Weights of a small transformer language model.
Architecture: biases, attention and MLP in parallel.
Training: a variant of SOAP for these matrices, 128M tokens.
Each number is 128 + 24 x the weight over its row's rms, rounded and kept within 0 to 255. Layers, rows and columns count from 0. The size above them is the row's rms in percent of the matrix's.

# layer 6 MLP up, 320x128, rms 0.22, rows 281-298, columns 0-127
size [ 99 103 105  97 102  96  92  98  98  89 102  95 103 105  99  92  94  98]
[[160 135 151 124 117 168 132 102  94  90  95 146 135 171 135 117 181 117 153 146  94 180 101 152 138 110  89 110 137 137 147 125 140 155 119 143 160 141 126 113 146 128 138 100 132 115 114 135 141 147 136 130 101 143 121  74 140 144 131 181 128 130 145 116 122  83 142 154 127 107 115 157 146 134  83 163 176 148 125 125 151  95 126 116 126 143 112 162 156 123 121 113 151 159 140 159 107 100 110 139 128 157 121 135 116  87 141 147 135  76 153  79 174 163 150 169 104 101 130 147 112 104 152 138 115 131  85 115]
 [127 105 143 123 149 129 152 117  91 116 108  71 137 134 150 137 106 137 145 117 171  90 138 128 141  91 125 141 172 156 133 137 103 169  73 115 120 117 127 154 127 119 144 105 143 109 139 137 131 126  83 153 135 146 144 140 142 144 120 132 136 139 117 146  85  99 140 139 118  91 175 149 131 138 118  93 110 153 127 125 108 104 125 102 156 177  93 131 125 110 141 133 122 101 148 155 145  98 123 133 131  97 139 150 102 104 129 141  58 124 152 141  90 127 121  92 118 177 119 102 156 145 121 146 115 181  62  87]
 [100 136 131 130 104 125 123 126 134 119 109 145 145 119 131 124 156 122 141 123 135 110 187 126  89 109 136 119 115 146 139 132 132 141 130  61  99  93 152 160 117 127  97  83 111 114 106  93 123 170 141 123 121 125 147 121 146  88 120 121 110  89 112 131 109  87  90 159 138 175 159 119 124 118 146 112 142 161 144 150 119 126 109 133 133 162  83 151  93 102 100 188 142 199 154  94 113 139 139 120 129 137 138 145 153 150 152 119 143 104 115 138 107 117  96 141 129 140 155 119 108 116 174 110  56 138 139 147]
 [121 155 108 139 113 127 155 101 123 133 142 138 186 163 151  68 153 133 147 120 122 172 163 162 136 108 152 149  92 129 145 151 117 132  95  94 124 191  92 138 120  94  84 117 144 129 104 124 129 125 162 105 142 139 120 129 144 141 169 138 109 111 105 139 106  85 150 107  71 131 171 129 138 163 120 137 135 125 120 115  74 130 106  88 117 129  83 108  89 145 115 111 116 160 150 124 134 131 121 126 139 147 147  90  96 172 110  93 116 113 129 100 140 139 112 130 121 145 152 160 122 127 111  96 123 129  88 133]
 [124 175 144 146 148 136 151  92 115 121 150 114 130 125 128 155  98 151 164 107 119 150 125 169 155 155  94 119 168 123 139 120 114 120 115  79  82  94 127 118 119  78 142 137 138 144 142 118 119  95 170 136 138 119 130 107 191 150  94 175 129 175  74 149 139 128 152  81  81 125 182 101 125 125 105 120  83 109 147 122 118 104 179 134 124 102 107 114 148 134 127 152 129  88 114 119 131  85 127 145 169 109 127 134  87 116 122 142 138 106 122 151 118 142 145 116 122 130 108 113 127 144 124 119 145 145 153 126]
 [149 113  69 128 109 132 195 160 113 153 173 135 107  95 140 127 152 143 162 127 168 119 107 111 149 130 127 131 188 135 101 125 152 141 138 121  97 145 130 113 120 144 128 149 121 128 116 146 131 108 126 142 135 140  84 118 132 130 133 158 115 102 124 122 141 119 150 104  80 170 182 156 136 147 100 172  84 130 141 129  93 145 138 113 131 123 134 130 129 121 131  99 125  96 147 134  96 159 132 118 164 105 163 101 123  91 133 123 129 169 113 154 134 102 143 219 126 133 109 146 157 146 139 117 124 127 112 166]
 [138 115 170 108 104 121 116 129 120 140 110 169  89 135  74  98 152 142 161  97 105  99 124 127 112 117  68 160 112 131 125 136 150 157 124 145 100 124 130 171 125 112 132 107  99 151 143 138 116 129 136  83 133 127 149 169 114 122 162 132 110 129 153 153  88 114  92  92 145 111 109 185 109 150 149 171 108  91 106 169 127 141 142 144 138 116 141 108 128 107 138 100 118 148 153 174 137 100  87  87 136 133 124 134 159 101 109  96 125 119 109 107 110 138 107 132  95 122 117 149 159 119 188 154 124 109 153 148]
 [ 96  89 104 155 116 100 150 124 123 142 135 129 150 128 127 144 156 112 145 168 162 184 139 163  85 112 120 142  92 133 128 108 159 145 137  66 127 141 127 152  68 110 154 124  77 156 179 131  99 168 146 141 166 133 108 132 111 160  91 122 131 185  93 149 129 127 116 102 111  99 107 131 139  96 132 116 166 107 161 113 125 132 135 116 123 143  90 101 147 119 157 100 138 123 134 111 119 157  90 148 166 128 118  89 101 121 144 124 140 109 143 125 121 145 143 155 140 107 130 163 151 110 143 128 101 134  96 106]
 [150 139 119  96 183 130 103 110 107 181 131 122 136 140 115 125 105  78 109 159 147 112 160 153 172 109 102 135 126 155 158 139 128 108 129 165 151 157  97 157 156 138  87  92 108 103 116 118  95 127 117 143 113 130 111 102 135 107 166 135 158 149 184 137 104 147 148 123 131 138 113 123  79 106 149 115 113 100 104 116 128 123 151 133 130 139 104 116 103 172 140 115 121  85 105  93 126  97  89  96 116 141 143  90 122  97 120  90 149 137 146 118 100 131 158 133 123 138  79 143 111 129 137 180 145 125  87 111]
 [143 162 102 134  75 158 148 101 124 146 146 125 125  87 140 127 171 165 150 117 137 111 145 157 146 122 176 129 150 131  97 131 118 125 139 157 136 121 138  88 152 134 167 151 129 153  69 130 121 133 128 111 106 102  99 140 148 122 175 155  71 139 174 109 189 110 177 119 185  73 157 141 129 128 110 142 104 143 122 125 157 128 105 142 116  93 147 135 110 107 130  92 134  99 144 134 126 155 111 126 113 109 142 124 138 111 134 137 117  97 147 119 166 115 139 111 115 130 134 167  90 124 126 141 155 152 120 159]
 [141 153 136 153 126 132  56 108 136 164  84 134 121 154 122 126 108  91 139 140 118 153 131 119  96 158 149 134 114 128 103  86 148 135 137 140 123 101 146 119 157 137 121 118 147 103  93 131  91 145 124 150 105 148 105 134 136 165 141 115 159 154 157 192 217 161 106 145 123 135 108 122 114 120 136 118 127 119 147 119  95 124 159 116 127 147 126 150 143 160 133 133 129 101  90 130  92 138 146 118 125 123 114 151 126  96 126 156 133 159 124 125 187 116 152 114 159 176  62  95 129 136 136 121 110 140 118 103]
 [104 122  96 133 110 133  72 118 127 151 124 131  58 152 173 122 128 132 149 158 145 116 144 117 120 130 140 113 120 129 116  72 142 108 133 128 168 168 112 164 114 182 120 144 173 175 133 161 120 178 118 131 135 110 153  87 129 131 152 118 108  84 109 138 151 140 143 148 123 136 114 156 119 138 143 145 127 112 136 138  90 119 136 146 132 133  98 162  93  95 117 115 152 150 141 125 118  97 155 167 153 102 184 146 129 148 123 108 120 115 142 153  81 139 121  91 148 112 109 133 172  85 160 135 150 117 118 125]
 [151 144 112 112 131  98  89 121 129 109 116  89 160 147 129 106 102 110 113 105 163 176 122  82 135 166 125 100  93 107 148 132 138 104 160 138 148  95 134 121 123 176 171 129 143 137  94 115 142 104 150 126  95 131 147  91 111 130 125  99 130 113 119 143 138 153 112 122 117 118 130 113 126  86 144 114 134 139 119 127 136 144 154 108  91 125 148 110 150 113 137 167 112 112 142 158 134  90  82 112 127 129 130 128 107 158  96  91  99 106 143  62  92 139 105 126  66 150 122 124  77  95 129 107 160 175 116 153]
 [111 119 138 137 141 158 104 118  89 182 136 132 129  97 171 131 124  93 137 122 127 117  93 191 125 129 139 130  77 105 148 112 112 125 145 136 106 117 140 142 140 121 141 145 110 153 132 158 139 140 113 151 135 165 112 132 106 138 126  91 136 148 131 108 131 101 110 112 122 179 178 124 129 148 131 100 172 178  88 101  98  82 135 148 130 146 124 109 130 171 142 138 149 146 112 152 166 166 107 113 143 102  77 133 127 118  97 127 118 100  79 128 140 121 134  77 109 121 105 137 170  94 130 125 139  81 157 114]
 [106  76 117 164 133  83 145  77 158 139 122 133 142 114 147 119 113 140 105  92  95 126 142  79 116 123 138 140 158 148 105 100  95 104 137 128  94 144 140 140 121  86 134 144 125 145 119 139 134 141 152 134 136 126 141 156 146 152 133 153 117  94 121 146  61 142 166 127 137  72  97 133 160 146 111 114  83 171 168 160 115 109 118 156 117 112 119 109  79 167 131 124 128 125 102 133 137 145 174 133 139 122 134 185 133 165 130 127 151  87 162 103 121 153 156 142 109 100 126 133 134 127 153 130 167 140 136 113]
 [142 133 124 156 109 136 122 120  88 149 175 140 141 142 152 145 169 124 152 150 153 129 131 122 103 166 148 133 133 117 149 105 114 121 160 167 135 147  93 113  92 174 150 144 144 148 150 134 104 139 104 138 169 144 125 105 116 129 127 146 133 124 145 129 155  97 158 122 108 139 155 141 153  76 158 157 148 121 130 153 108 123 157 146 160 133  96 106 125 131 167 109 124 148 140  84  91 144 101  84 120 152 155 106 124  86 136 116  87 111 116 107 151 117 103 115 175 112 138 116  98 137 146 160 210 166 122 148]
 [106 170 139 128 134 128 154 136 125 149 151 124 122 143 178 119 136 156 137 140 131 142 177 131  82  64  85 111 119  76 130 159 169 141 142 142 173 158 122 154 131 131 140 131 151 133 119 117 117  86 127 146 132 100 132  99 106 133 142  94 153 131 140 163 139 121  97 125  97 113 167 100 122 152 151 112 109 127 106 134 100 105 156 148 138 139 113 160 174  78 189  86 120 105 136 146 134 129 138 151 138  89 137 133 183 127 118 142 140 128 136 134 141 114 134 168 124 118 108 110 112 136  82 106  97 117  95 148]
 [134 100 134 156 140 131 168  94 142 168 127 170 131  69 130  94  95 146 120 165 109 150 107 112 104 159 155 109 131 126 113 100 128 130 144 123 128 125 132 124 157 114 123 139  84  95 116 106 122 125  90 132 106 144 101 165 121 102 133 118 167 151 137 137 152 143 151 135 104  91 126 147  92 125  61 132 112 152 122 120 131 125  71 109 130 126 109 109 137 136 136 130  70 143 105 158 186 163  85 116 126 136 170 165 108 126 170 130 117 144  86  94 120 131 127 123 127 139 134 135 120 175 129 148 164 153 111 128]]
# layer 6 MLP down (transposed), 320x128, rms 0.221, rows 281-298, columns 0-127
size [102 102 110  99  92  96  95  96  96 102 103  97 101 102 101  97  96 106]
[[129 159 146 108 128 162 165 118 103 119 152 107  99 110 118 110 163 101 143  96 102 159 108 145 117 131 131 138 127 118 103 127 145 108 153 104 111 119 134 137 113 146 134 126 123 104 143 163 160  90 153 134  76 146  90 138  98 167  81 153 109  72 114 130 128  88 137 125 119 149  76 122  80 119 140 157 103 118 145 159 142 158 148  92 153 186  95 137 128 121 150 117 140 136 115 203 145 109 145 140 149 108 155 118 114 108 108 154 117 124 113 102 135 128 158 116 101 167  80 141 138 129 130 119 153 139 156 128]
 [173 172 137 154 125 163  95 110 128 132 163 157 138 121 129 104 125  93  84 129 128 124 126  91 147 114 100 135  85 101 132 137 132 141 171 106 114 144 133 155 135  94 115  98 143 121 135  84 179 134 134 103 174 159 139 133 127 120 148  78 132 103 108 119  87 126 151 126 126 164 135 142 107 136  89 118 100 135 155 126 132 137  80 113 135 152 141 131 131 137 118 130 112 111 157 125 125 137  94 100 152 174 132 118 148 106 140 142 155 184 136 158 116 147 150 171 107 117 151 148 153 198 126 132 111  95 155  99]
 [115 108 141 143 107 124 161 119 163 103 121  84  97 118 134  92 142 106 132 175 169 124 100  99 135 146  93 121 109 151 140 144 158 169 105 123 122 141 141 140 114 152 157 130 133 100 128 110 139 156 112 116 117 173 132 118 135 108 112 112  65 134 159 115 149 142 141 151 108 120 120 151 124 138  97 144 131 145 123 155 182 108 108  93 127 162  93 126  93  70 125 186 110  94 135 152 115 131 111 127 105 135 141 118 123 119 138  95 131 182  89 177 116 103 162  92 118  99 122 141  94 115  94 107 130 102 127 139]
 [169 149 160 135 191 127 111 100 148 126 134 152 124 131 116 119 136 123 111 151 107 136 178 116 112 122 100 126 103 168 113 113 159 124  99 130 127 170 106 158 111 105 126 127 137 118 141  93 113  74 156 153 158 159 120 143 149 145 137 184 123 126 139 127 167 123 158 129 159  91 116 173 122 120 121 107  92 150  94 117 107 134 163  93  98 150 136 131  86 150 119 121 144 103 131 179 125  96  93 173 123 161 135 129 116  95 125 110 121 119 112  81 109 129 121 119 162  83 118 122 145 125 138  96 158 106 159 146]
 [ 90 128 122 146 129 135 163 153 139 144 120 112  91  97 145 129 171 123 130  96 171 133 146 138 147 140 125 112  98 128 161 119 136 117  90 121 137 123  82  92  93  66  91 164  99 149 141 119 146 173 116 163 147 136 123 151 115 116 142 134  87 126 143 159 107 119 102 148 130 100 125 185 147 148 114 153 153 139 116 133 115 128 131 117 140  59 131 105 173 134 115 164  93 113  84  95 168 176 127 146 145  78 128 111 138 160 111 143 105 128 141 146 148 116 119 142 123 149 109 117 149 129 108 107 155 144 119 113]
 [146 127 114 128 120 138 130 111 129 146 130  83  95  82 162 145 121 136 128 145 175 154 116 168 137 138 123  92 130 136 128 131 148  83 166 113 136 109 104  88 123 124 163 100 122 165 179 105 114 135 123 178 107 126  67 110 111 144 173 136 152 171 104 119 116 109 139 158 112 129 119 144 154 135  91 156 139 102 158 130 123 129 112 118  97 129 115 118 104 172 102  71 116 144  88 113 116 153 116 161 116 104 113 134 123 124 160 151 100 185 105 124 127 133  81 159 120 132 147 117 158 149 144 138 104 117 124 104]
 [122  74  88 150 151 155 143 119 118 187 100 135 126  98 152 120 137 104 156 164 105 106 120 124 136 118 127 157  89  98 143 156 160 155  98 144 163 108  89 121 117 139 171 124 133 140 162 102 114 127 147 132  94 113  85 106 164 160 106 157 155 112 155 128 131  96 143 131 103 171 147 148 129 166 132 142 167  78 123  90 128 107 132 112 109 163 105 163 142 110 146 122 126 134  99  95 106 125 131 133 104 105 109 152 121  87 122 117 154  93 161 149  95 138 118 154 124 147 126 124 109 146  94 124 153 161 134 153]
 [107 134 174 157 121 145 116 142 183 107 131 149 123 116 139  90  75 141 136 144 109 130 122 134 189 134 118 132 162 128 132 111  83 151  92 147 126 104 133 153 136 129 158 111 141 136 130 156  95 112 140 110 140 104 149 164 162 155 177 133  89 127 122 122 151 146 159 109 113 146 140 154 155 141 171 116 108  88 128 118  92 100 117 159 131 120 126 161  98 118 113 123 185 119 160 121 145 123 147  70  77 142 100 167 103 172 112 118 126 109  95 110 109 106 123 144 154  90 123 123 138 136 125 108 130 142 128 104]
 [109 121 103 123 125 121 117 158 108 166  93 137 131  95 119  89 123 141 140 129 162 164 150 139 108 107 140 115  86 126 141 104 115 137 124 131 197 148 133 151  93 140 132 135 162  97 109 125 118 125 143 100  97 141 118 111 133  98  95 131  80 132 128 100 163 144 162  64 135 119 126 137 100 129 103 122 143 102 142  88 108 107 108 127 114 108 182 132  69 177 122 136  79 112 135 104 123 114 119 101 105 135 127 111 116 130 115 119 152 165 129  78 100 139 150 130 132 148 117 180 129 113  87 130 155 168 124 125]
 [144 142  69 135 112 144 129 143 115 153 110 151 171 144 191 122 151 138  86 121 132 120 111 170 154 129 180 141 134 156 109 131 137 168 138 147 129 116 127 133 126 130 132 147 127 127 153  89 118 163 112  83 122 137 142 119 113 106 132  99 117 140 156 118 133 132 149  87 144  62 125 138 133 160 142 100 163  96  93 161 119 102  92 110 152  94 142 146 106 151 128 118  81 103 133 156 121 107 168 114 124 142 124 118 121 110 121 115 184 105 145 188 103 133 154 123 111 148 150 131 157  95 147 128 142 149  98 117]
 [ 94 113 123 125 120 102 127 162 123 118 110 145 166 142 161 119  79 118  98 109 119 107 126 107 155 101 164 139 145 113 100 130  97 137 156 119 100 155 112 140 142 168 156 105 114 130 110 108 100 109 118 101 151 120  69 153 121 144 154  74  78  99 130 172 146 130 106 126 121 154 112 166 104  96 153 132 126 128 155 118  70 112 129 128 106 131 156 125 134 102  99 126 155 105 121 134 107 119 102 138 148  51 125 155 152  76 115 147 155 142 129 115 133 109 168 152 129 104 138  87 149 153 127 120 150 149 118 119]
 [129 111 103 128 131 135 102 148 109 138 104 156 106 115  87 156  91 110 152 114 106 145 107 130 110 105  87 113 128 116 103 140 109 118 131 140 144 132 165 160 173 148  94 156 137 117 116 118  87 145 152 132 123 126 138 132 148 171 130 159 110 113 124  84 153 149 111 103  91 121 137  58 130  95 142 106 158 136 124 196 118 129 142 102 117 119 126 132 138 141 139 180 134 126 124 169 134 152 162 143 126 116 142 141 193 127  95 201 117 142 142 155 154 101 131 140 106 126 168 134 139 140 154 110 153 106 112 112]
 [107 142 125 182  85 129 129 140 139 158 114 128 147 126 106 105  81 144 150 121 110 135 186 155 167 131  79 105 173 116 144 134  98 118 142 131 175 160 151 103 104 152 143 138 164 120 108 152 141 113  80 130 119 160 126 131  92 117 109 161 106 149 152 129 128 126  93 123 117 169 162  86 126 111 156 119 105  83 159 134 122 170 133 151  79 123 136 155  88 142 117 132 132  83 129  92 149 128 155 137  70 121 124 133 118 123 132  93 138 144 120 109 132  98 146  97 116 145 140 115 142 161 132 120 114 124 134 103]
 [146 104 108 165 153 135 102 148 137 135 111 129 124  84 138 132 132 109 176 112 124 129 151 116 158  69 125 158 183 174 121 104 162  97 127 114 145 123  67 127 141  94 102 142 122 118 101 110  54 159 103 100 126 111 147 141 135 125 146 118 127  96 142  91 128 132 126 101 151 143 142 133 140 145  79  95 158 127 153 162 110 151 136 118 118 141 162 114 108 137 122 139  88 105 148 105 113 140 133 117  81 116 137 114 134 131 148 153 121 151 122 102 149  85 102 138 128  78 162 162 112 123 144 158 121 122 100 124]
 [128 128 119 125 178  98 135 121 130  94 114 121 134 124 138 147 173 150 157 120 139 133 125 136 136 104 142 157  84 134  96 170 176 117 148 132 137 153 126 158 145 107 136 111  97 189 136 125  89 132 125 137 151 102 164 108 114 176 104 164  80 155 167 135 146 109 135 104 154 106  99 127 152  96 133 100 127 156 114 123 131 152 138 129 148 186 134 164 138 100 150 129 135 106 138  91 135 120 168 139 128 151 116 131 152 128 114 136  89 121 103 113 117 109 102  88 110  93 143 147 184 100 184 114 115 139 110 132]
 [132 127 120 125 101  95  87 181 128 122 143 129 152 118 130 104  84 152 135 164 120 115 157 108 108 141 132 151 163 117 111 143 100 145 114 140 139 143 146 162 122 128 165 134 127 134 164  87 105 139 131 116 121 118 132 105  76 171 155 137 182 144  99 112 111 124 195 101 143 125 141 115 161 137 127 163 124 146 129 149 158 148 157 106  94  93 147 136 128 100  80 125 166 145 111 123 132 137 158 126  73 181  95  94 128 132 138 166  93 138 144 111 176 116 132 119 146 111  96 150 120 133 154 105 122 126 116 113]
 [ 95  83 173 110 116 135 109 131  92 146 120  92 124 109 129 158 137 107 131 111 122 129 104 131  85 146 137 149 124 103 117 103 120 121 120  93 148 164 114 116 132  92  63 116 155 160 172 138 132 147 113 135 108 156 105 177 120  95 107 128 102 124 128 118 136  77 127 136 141 121 154  95 133 128  97 146 144 100 104 145 134 120 128 119 124 162  97 101 120  92 127 115 141 138 138 128 154 135  61 162 117 127 145 146  98 110  97 104 160  98 104 129 116 135 137 122 124 101 100  88 175 164 135 176  93 149 124  86]
 [127  97 122 135 126 175 117 128 124 149 154 122 120 129 123 117 117 171 165 133 108 117 102 135  77 108 151 130 156 111 103 138  98  97 147 100 103 130 145 102  99 132 114 123 119 128 108 158 145  97 135 100 114 131 123 153 134  93 108 181 159 122  50 145 154 177 139 139 135 124 147  96 115 153 144  99 135  98 128 109 134 144 140 131  96 132 158 194 101 167 137 104 114 151 111 110 172 138 134 111 147 114 136 113 105 133 168 103  77 183 155  97 116 138 144 115 104 108 114 110 127 127 142  95 145 158 150 135]]
# layer 6 MLP gate, 320x128, rms 0.229, rows 282-299, columns 0-127
size [104  98  89  94  92  94  97  98  97  92  98  98 115  97  93 103 101  98]
[[140 141 154  95 139 146 107 109 122 113 141 135 102 134 114 163 120  86 111 165 161 104 159 136 156 100  92 135 129  96 147 107 112 160 129 154 125 102 113 156 101  86 104 117 109 101 135 123 136 106 112 134 143 175 136 142 116  95 149 104 138  66 133 135 126 180 109 108 202 163 100 133 106 134 126 162 107  92 132 107 112 102 121 122 130 100 156 162 115 125  93 106  98 118 119 130 153 107 131 118 111 198 156 132  97 145 115 176 129  96 110 124 131 150 136 144 139  98 106 148 135 135 146 145 133 118 131 170]
 [127  86 149 140 166 116 133 123 149 101 126 100 161 105 150 101 109 125 139 121 103  91 117  80 138 133 114 121 156 106 122 101 119 128  99 108 113 105 137 116 145 178 126 164  83 134 120 145 135 149 124 170 138 125 125 159 123 140 113  96  93 166 111 116  69 136 127 109 111 106 164 178 132  80 161 118 121  87 111 117 168 109 101 115 135 149 156 152 122 122 149 146 117 144 134 155 165 131 159 165 122 134 143 117 113 159 134 135 171 117 132 152 128 109 151 134 125 116  83  61 102 162 103 120 127 110 143  91]
 [134 113 124 126 136 155 147 179 104 145 107 115 195 113 136 105 109 104 173 161 138 157 133 115 105 160 136 149 119 121 141 138  54 147 151  81 127  98 125 169 177  96 125 128 118 142 180 132 132 160 131 120  91 138 136 132  83 137  90 130 157 144 114 113 128 166 127 141 130 110 137 146 174 120 104 107 123 119 166  73 142 157 145 146 180 147  91  85 121 126 136 100 144 142 109 111 145 111 110  94 128 140 110 111 147 137 119 116 102 120 114 145 141 124 138 128 119  85 166 112 112 121 114 121 118 120 128 103]
 [134  77 148 156  86 122 168 176 111 130 115 120 103 110 102 124  91 128  91  99 140 153 177 117 124 153 134 138 119 142 105 105 154 109 118 171  82 114 116 150 100 125 114 159 115 122 132 129 109 134 105 129 160 117 110 115 140 146 109 129 101 122 160 108 112 119 141 116 109 110 118 160 164 145 138 141 123 128 154 120 123 171 100 121 152 100  89 152 123 131 129 142  64 133  82 115 111 138 189 126 122 136 124 105  99 135 147 160 126 147 159 106 139 158 136 179 134 152 150 141 156 128 112 119 111 160 170  68]
 [124 139 120 144 124 154 107 141 135 114  76 103  95 158 154 151 123 148 124 111 128 161 126  93 150 135 131 134 153 127 118 113 122 144 215 136 151 123 108 116 166 136 176 123 158 105  93 152 140 144  99 144 113  82 163  82 126 120 156 129 157 158 121 154 111 178 122 157 123 139 108 112  99 119  97 111 128 132 147 113 167 134 153 108 121 129  88 127 127 117 124 129 135 150 101 105 170 146 118 159 133 148 120 156 133  67 128 128 133 118 128 168  97 148  90  94 102 145 132 168  96  99 134 121  84 136 143 116]
 [132 145 141 132 125 172  91 110 108 121 111 118 140 143  78 127 104 110 106 116 132 133 119 139 124  91 117 110 117 145 124  60  97 111 171 110 106 143 140  87 130 161 134 189 125 118  93 137 107  86 112 134 128 132  90 107 139 133 151 119 104 131  93 135 204  87 152 145 125 122 117 107 110 141 103 114 131 141 121 148 131 152 138 135 121 121  81 113 144  92  92 136 150 112 144 156 156 141 158 106 111 117 134 161 171 143 153 183 165 130 108 115 130 118 133 123 132  96 113 114 110 112 137 199 135 138 115 126]
 [131 140 130 187  75 146 121 119  96 146 143 108 156 166 103  86 136 133 147  96 118 125 143  94 139 169 146 139  85 108 107 128 121 159 142 100 114 119 104 151 119 136 143 139 121 119 156 147 132 135 138  91  91  72 140 109 101  92 110 163 158 118 142 145  86 106 159 122 124 115 119 144 146 113 162 123 125 127 129 122 161 179 123 129 105 132 142 111 140 130 104 138 128  95  98 120 110 134 129 151 178 134 155 165 187 127 125 118 134 124 136 135 171 139 107 137 139 168 103 166 148 127 119 181 131 127 184 109]
 [ 98 120 104 140 129 119 110 114 144 117 119 147  93 150 168 120 158 171 159 102 167 100 137 149 117 116 144 122 142 134 179 118 136 117 137 124 120 131 132 124 140 115 107 101 104 102 112 118  90  88 127  67 122 176 112 126 186 111 151  95 114 165 162  96  98 106 152  86 100  88 150 124 149  85 165 100 115 121 165 128 144 152 146 119 130 119 117 121 140 181 123 176  81 133 127 129 109 103 151 115 138 131 114 159 115 137 132 135 111 114 107 172 144 112 129 117 156 117  95  70 116 130 119 110 117 140 130 114]
 [112 125 116  86  76  90 145 127 138 150 113 141  68  92 112 112 119 111 151 115 174 115 158 182 156 104 163 119 113 104 104 152  80 133 141 137 119 109 122 112  89 152 132 112 144 101 107  72  85 163 128  97 113 145 137 129 119 111 158 138 121 165 153 113 166 111 132 131 163 116 120 158  91 151 126  97 108  90 131 102 116 129 137 114 147 136 108 128 155 113 113 123  91 122 105 146 111 120 160 140 116 168 138  91 122 143 150 158 145 131 132 121 113 103 150 147 114 133  79  95 145  94 126 121 144  99 124  90]
 [129 112 145 115 142 168 152 135 126 123 106  83 129 122 178 152 157 153 146 135 178  92 141 157 124 152 134 102 121 114 149 150 109 118 147  94 132 146 110 127 125 145 112 207 150 152 125 102  81 119 117 122 139 143 116 135 109 137 131 166 149 122 125 123 107 151 155 132 118 115  87 169 122  95 157 109  81 115 121 136 118 131 128 177 133  82 111 137  72 144 146  96 119 145 110 147 151 111 155 113 150 173 132 158 149 113 109 151 124 127 121 119  93 117 116 145  88 147 158 111  98 130  97 121 135 159  70 142]
 [148 136  81 118 140 127 127 211 130 144 161 102 127 131 128 138 143 101 132 135 130 118 134 134 119 147 107  86 151 148 158  76 134 149 120 100 115 132 132 122 134 127  99 149 103 122 122 121 112 141 150 134 110  87 135  71 120 125 135 121 114 133 129 113 117 142 135 157 136 137 141 159 108 162 121 143 114  69 164 110 171 134 180 131 132 165  99 143 198  93 116 108 121 151 145 107 126 126 124  93 135 129 143  84 125  96  91 110 123 121  72 136 113 138 117 166 141  82 116 122 157 113 100 114 104 117 105  96]
 [104  83 167  73 133 119 147 137 123 162 131  71 116 106  99  88 113 149 110  89 144 118 101 138 116 146 170  95 124 104 162 140 125  93 113  80 107 126 145 140  86 117 146 124  85 162 134 115 145 158 157 142 115 107 153 122 131 156  95 159 115 147  82 110 127 159  81 113 109 132 128 121 109 116 136  91 146 122  77 161 135 178 139 120 127 118 132 115 129 118 101 162  98 183 180 117 122 107 104 159 134 114 117 124  99 123 122 153 143 135 119 147  97 130 134 124 140 100 133 158 132 130 109 138 128 109 114 120]
 [ 82 118 181 159 146 147 134 133 162 125 143  89  99 139 104  96 151 137 164 140 134 123 133 119 160  91 103 157  88 147 125 151 111 128 112 117 123 122 160 184 159 135  73 136 135 155 135 117 118 111 128 153  96 147 108 132 108 146 123 128 151 107 110 120 153 123 116 180 139 147 130 112 152  96 122 133 148 140 120 144 112 138 150 135 123  79 136 111 124 129  91 108 159 115  68 165 180 162 102 141 143 122 126 125 105  82 130  94 126 109 104 127 126  85 140  75 127 111 128 175 101 137 111 130  90 115 110 123]
 [146 138  89  99  71 103 153  91 143 153  99 139 175 142  85  59 130  98  73 155 115 164  76 115 108 166 119 108 141 127 101 138 120 123 136 123 143 124 137 173 138 104 137 131 117 109 114 141 136 107 108 142  67 116 142 161  78 128 130 121 143 138  71  98 109 114 116 129 138 134 132 115 114 111  93 118 102 111 148 142 132 158 109  80 100 116 145 102 160  77 104 162 103 119 140 130 103 146 127 115 123 133 155 148 130 138 139 131  94 127  95 119 137 147 141 113 150 139 129  96 133 136 135 139 104 127 123 127]
 [113 130 101 153  96 184 109 156 168 119 110 142 148 152 123  80 117 135 144 105 140 147 123 163 142 110 134 142  98 119 170  75  96 194 146 104 106 110 126 148 128 107 120 161 118  99 102 148 140 118 132 111 132 130 111  93 150 137  74 128 153 106 137 140 134 154 155  91 157 148 115 135 120 139 143  73 144 120 111 133 141 135 111 124 158 127 102 115 118 138 109 184 107  97 143 141 153 138 151 137 112 124 127  92 123 149 151 108 140 106 156 132 127  72  89  99  95 104  89 138 135 113 108 132  88 160 112 112]
 [128 178  89 147 136 144 136 130 117 129 123 131  93 135 103 125 157 103 168 159 121 124 161 110 174 134 102 135 164  99 176 123 126  94 131 179 131 175  97 144 105 137 138 121 151 131 137 151 103 142 112 107 141 131 123  91 127 113 127 180 107 147 144 127 131 132 138 191 127 119 153 113 138  93 132 134 108 180 151 139 112 154 149 102 182  94 122 129 143 154 127 170 112 113 162 109 110  80 118 129 138  67 147 159 138 154 171 134 113 128 115 114 109 127 113 162 140 152 136 147 140 121 143 124 105 131 104  93]
 [ 89 142 127 138 136 108 121 133 145 133 110 128 125 114 106 113  79 151 156 153 132 143 145 125 104 126 161 134 131  83 104 120  91 104 155 121 119 144 118 133 133 130  78  95 119 153  88 180 190 107 126 110 155 128 121 147 133 113 141 198 137 108  98 109 137 174 106 111 151 140 137 119 124 131 109 124 123 142 135 103 106 155 183 101 175 114 146 159 122 140 144 182 126 176 131 113 157 129 140 148 125 162 132 147  99 141 101 115  91 169 165 143  90 126 114 151 136 141  91 150 134 118 151 148 114 159 114 120]
 [ 87  99 127 137 101 106 160 151 132 127 104 142  68 122 116 150  94 117 123 123 126 143 116 113 118 143 115 117 127  88 134 107 120 150 160 135 199 144 144  99  96 113 149 147 105 119 143 102 124 141  78 141 149 128 125 180 130 122 119 116 137 171 116 100 107 123 128 116 155 130 146 155 158  64 175 108 120  84 125 124 110 121 100 138 150 110 141  79 101 153  69  88 129 114 143 166 161 128 113 134 134 103  92 140 105 103 102 123 103 146 128 107 123 115 156 150 135 109 103 140 130 119 156 166 114 144 111 149]]